From a checkpoint of a small transformer trained on Wikipedia: 6 heads of 128 (2 for keys and values), learned and rotary positions.
Each number is 200 + 20 x the weight over its row's rms, rounded and kept within 0 to 999. Layers, rows and columns count from 0. The size before them is the row's rms in percent of the matrix's.

# up: layer 9 MLP up, 3072x768, rms 0.0176, rows 2636-2649, columns 144-191
# down: layer 9 MLP down (transposed), 3072x768, rms 0.00893, rows 2636-2649, columns 144-191
up2636,098,193,217,239,190,197,193,192,215,248,176,228,164,196,172,202,199,225,151,246,180,192,221,194,223,192,171,214,220,187,197,212,223,203,155,186,175,220,224,186,225,174,204,202,168,231,171,215,264
down2636,098,216,166,199,168,212,190,226,216,223,205,190,140,233,180,170,210,218,195,194,211,228,222,211,207,184,195,184,184,217,233,196,198,205,230,175,191,191,153,226,232,253,184,213,181,214,211,186,206
up2637,106,229,185,192,167,194,181,219,182,206,219,181,202,205,191,199,222,169,209,240,221,196,190,215,174,199,197,223,179,170,189,246,172,206,179,226,206,199,198,216,192,184,230,185,245,209,199,206,217
down2637,098,213,203,157,208,185,195,177,195,173,197,214,214,176,207,202,228,209,252,202,231,222,180,218,178,209,206,208,228,197,197,229,219,196,234,208,217,216,195,172,200,182,198,183,204,221,208,190,207
up2638,086,191,207,199,142,177,228,214,187,193,182,218,179,198,198,186,176,193,177,206,221,187,202,211,195,196,186,171,198,213,202,211,184,160,205,209,157,192,195,222,186,214,203,184,187,169,188,188,186
down2638,094,212,203,184,197,214,216,217,224,185,205,196,185,222,182,208,185,204,155,221,208,208,186,205,209,239,231,179,212,222,195,202,217,188,175,169,194,180,161,211,203,217,182,193,204,216,176,204,215
up2639,099,203,217,176,199,206,147,181,199,212,223,217,178,216,223,193,203,149,156,197,202,201,171,205,175,190,222,235,208,171,241,202,215,196,217,200,209,196,235,199,197,172,201,191,198,177,225,215,213
down2639,107,201,182,164,218,220,186,191,191,229,194,183,192,233,210,166,200,217,207,235,200,172,180,199,206,192,164,219,204,173,212,183,197,187,196,230,228,187,184,226,199,187,181,174,223,221,182,219,212
up2640,088,186,227,204,183,194,223,208,219,198,190,214,173,177,214,166,185,179,209,194,207,204,221,178,200,176,174,244,172,171,212,201,198,183,203,183,213,164,218,217,200,201,197,211,219,225,174,198,194
down2640,098,181,191,217,179,204,214,200,214,203,208,132,217,188,217,253,204,187,163,216,203,184,184,215,204,210,206,218,208,189,172,247,202,194,178,200,222,206,227,184,170,195,205,190,178,184,237,220,202
up2641,106,204,202,200,210,229,189,207,173,165,172,208,214,217,212,209,175,195,197,253,190,206,176,204,188,186,184,225,176,187,188,237,208,179,214,241,198,219,211,218,214,210,224,189,241,206,154,200,198
down2641,101,186,160,200,217,217,194,180,163,210,225,176,195,190,205,182,192,191,214,213,195,177,173,229,197,247,155,193,199,164,164,182,212,206,175,222,207,204,187,224,210,203,245,218,178,211,187,189,192
up2642,107,224,222,194,239,229,193,182,178,184,181,193,190,219,203,182,168,201,262,199,209,220,177,173,208,218,214,237,184,182,150,197,193,171,220,214,163,196,211,205,194,189,199,164,187,176,214,231,213
down2642,103,194,184,178,195,153,214,199,196,230,182,192,218,199,228,195,181,209,202,222,227,207,218,195,186,214,203,226,160,192,209,202,182,150,208,239,214,201,201,170,201,193,208,164,234,198,208,236,212
up2643,096,190,186,178,209,217,232,212,178,221,217,225,195,159,204,229,209,193,228,223,187,225,201,212,203,230,202,199,153,209,182,192,187,183,170,208,233,181,214,231,189,237,174,177,186,179,201,234,209
down2643,092,205,199,203,192,204,152,216,204,228,175,174,243,221,199,190,199,180,167,208,184,205,211,220,199,210,185,218,182,170,211,192,216,206,166,176,188,207,203,169,208,197,189,188,189,210,186,194,221
up2644,095,250,195,180,205,203,166,200,218,222,164,211,207,223,155,161,194,201,191,207,195,174,214,225,207,200,199,180,199,198,160,177,190,210,218,209,209,216,170,211,210,214,168,209,188,193,164,213,234
down2644,089,220,183,206,230,164,209,207,229,183,194,209,191,174,191,208,198,173,181,204,255,212,232,213,202,211,207,208,188,223,195,203,177,203,205,208,190,195,217,207,199,212,184,195,173,242,185,205,164
up2645,110,185,186,199,175,194,185,203,234,171,224,183,189,210,164,206,213,152,175,231,186,196,191,180,203,196,160,212,201,223,197,195,177,192,192,224,214,210,199,218,187,168,195,214,210,212,156,205,195
down2645,105,184,204,195,200,177,236,223,189,190,183,216,179,193,153,210,198,193,176,197,180,173,210,191,201,235,166,222,208,165,208,194,165,224,212,180,195,184,201,212,224,233,169,190,190,178,207,194,211
up2646,087,194,205,200,210,172,187,168,196,224,206,188,168,194,236,174,206,204,185,218,205,209,155,225,158,218,168,168,221,209,230,163,212,205,224,220,207,199,197,196,175,185,188,185,219,203,196,213,212
down2646,094,194,171,191,197,222,201,201,202,172,189,221,206,214,217,180,199,196,190,215,200,226,229,203,170,239,197,176,162,186,177,193,213,204,236,202,216,194,195,223,227,197,155,186,187,222,241,148,230
up2647,099,212,188,176,177,196,241,222,189,224,175,200,199,171,183,188,191,216,171,159,237,177,216,218,203,212,202,187,221,190,179,169,186,220,214,184,179,214,223,222,185,210,179,226,207,182,153,192,204
down2647,104,193,182,172,205,224,208,211,202,182,170,211,153,169,215,237,201,234,215,204,198,182,166,234,215,190,184,188,182,169,167,196,199,201,193,178,186,177,219,244,174,242,169,240,215,204,192,181,232
up2648,097,180,206,201,187,204,158,185,181,176,230,209,203,252,214,196,185,169,211,190,198,164,194,202,197,178,204,200,197,194,215,199,230,211,197,212,182,207,213,198,211,192,218,203,215,202,178,185,185
down2648,101,219,178,226,205,186,228,210,220,193,201,178,183,236,188,220,199,169,212,218,172,210,176,191,204,188,183,219,165,193,187,167,210,231,193,221,186,211,207,193,216,203,204,221,197,215,236,195,185
up2649,102,188,178,212,192,196,187,198,194,232,225,211,184,180,195,206,188,215,217,207,187,188,192,199,221,188,201,231,183,173,206,206,230,197,171,187,204,203,204,250,204,163,176,220,236,187,218,205,172
down2649,096,179,187,192,211,246,167,214,168,191,188,197,187,182,191,205,197,195,189,213,203,201,222,226,203,207,244,203,209,177,178,214,222,181,203,230,217,186,160,214,203,203,216,201,221,222,196,182,201